{"d_model": 128, "norm_place": "pre", "attn_scale": 0.144, "init_std_qkv": 0.049, "init_std_down": 0.0034, "lr": 0.00629, "beta2": 0.99, "weight_decay": 0.038, "lr_head": 0.0204, "decay_fraction": 0.7}
Each number is 128 + 24 x the weight over the matrix's rms, rounded and kept within 0 to 255. Layers, rows and columns count from 0. Numbers have three digits each.

# layer 18 attention output, 128x128, rms 0.15, rows 100-127, columns 64-127
134152153113156142127137159138120131129145091121145073120108124152121161167106151129105122128133124114096125134155091139111170142116105130103164145100131121155105100155158108143079119142134127
124143123116149107129072114110120164090101141134112123158156139109118132158159114147146117157090115128097154153155096125171104095140152156092118128137122129105106105106117104127150097135152193
105109120119123174127134114110109109197091179122123121111110101065129096082149124114123103106154114113158123142102130109185207124166121097093137167137158150121108113113085139139127112104129173
121158143086133132110127149119122129113166162116096141086136147086100103094121150143125087147105132128132146141070118154125130090154153132110159133122121106111112138093140109143120151145171082
122171074123158098154130148159134126138145085148105135123114094142118140163124146086121129117158146117179175165109100121112121092146121127143154116125136125088154106125146094105136106087103113
100179137168054153160148105126146106149152131124168122077147124127124152141118071134124148126128144125143138150156091105145146133111156129145126049134109090114082088071156121069139128121117110
106145114104150133147099124151134136160156164106096116113111145151115087079125108150205165110112138111131142091185110102126129160178094109119149113195102131101104132122136125110102157176122111
108096149122117135097108105140091127100132122114168124121133116162160194122086120134161115155166129090166142104097155142128142120121140149152146172137128159178101094124098149117074172141165144
176130115099117098121125142158142163120141110121140165137111111093082125165108166115120104128125145114096096147102125185107139116073112182149091135100162153087155088122115114122128125139123129
144091146143134098131091097135129107081182162075102088086111152134122143097110103113126166111142112127072173116099045184176119100137109139116137131202141140072128150139133122131099158134109110
133120180071120113166139205097118138133090095162182139097086112132139157083154104203106125077165163173073125115165113116127142157151114126094117161112131133140102122143207174203115147122083145
128188139163139140175143110102131110163117154127090166100094165137151133123187183147139127113154179181122107141121142175086126097131125116136147102088128136102127139174095154142098097143114139
082130119087163150164102161142130105108189100119069175169179078144073105141144180117212134141106131088112116173133081084109129099141114130128130127124120090120145130125100085169139126175155100
152114128125126181138119161151146088126126101160182171112090135098133087149119026112148098124120158123120092125124102120084108076178080119126066113132122136139096135164106090123075157159083118
132137100139084145156139079099166111134149103090109137152115102144063113099124158114125102108137120128075128145124153120147150130154174093117086111123152128141115144138132099115097130158109089
130154145124178124076120122089122136181126139115145142126130124148139124097172068125165138150139119118120176146152151101136078150089134122135135103103114131123146122119141131131134132122124128
132127174127126111131145131145186141085103156153137132080089085121088121146137139131123115131125163137103107168136135159126099092114125101071137161194117128192171084095075116093181152162136123
138123118098180138146153147086150111114162151105147144115125138110135180192128147129175166093096089124100127124154191122130072121151090106118127176107109135116140161121066163123160103134144150
097145099100076152084122094102099146137147177102126153141154151123161164150175115146117127126101135133151131126087104163135093115134099085116118099147133157143133120160153121131084126087119104
168095151127108124152102077143116090190100124090144146119128110128118129158088159090188109127080127096101115093047098181090108150166155096100063072193164168078134130070117151140090113001125103
135124140168094142114137157155154122164092174155096096115114224081098112096134144148103131098159096118144134088129117137126091098058117174120118143142084129123109162085115104121138189142169136
117112075111127118096111111101143137136132168109127170131126105105106125103138109137084161148079117148188082133103122138146071104145143129135102117091072103121103091162158146119196116136155172
100150098117125102164155169125149162110124082092113123151156143088153124174118142118124151107070125103128134102154121124111129135179156146130125190124107131138122134144109146124088130166127145
123080171137145086151133075082155174136129121141156129106092156145133145108123148120106125096072090137119147142118100119116081168133165104146158112179145110136168156114159093136109156146121182
169167182141142132163149086097147105163098123108125089143126143116122116123135086160106159120129073095064112094114130112096121111081123076140121115168130153100116082114138133091156099153163198
152125126128150112103138145157083064153137111146153139129142158112139107144077140140128181086101166107136142113124121113148196160102104155129139102154135097102140132152113122120138124125157132
130113181111132148150208143125150157139122091130153134132141129123137122138103098155138096091181147119146133112100141120141118125081109147144087132089124155137117142180112172081108146121135119
154097096141157067098105134120128169127167059120122097147138123088150118095196120176132130117150138110122120136112084151124138122084123139102119093074115127174119131155095174113179167127147085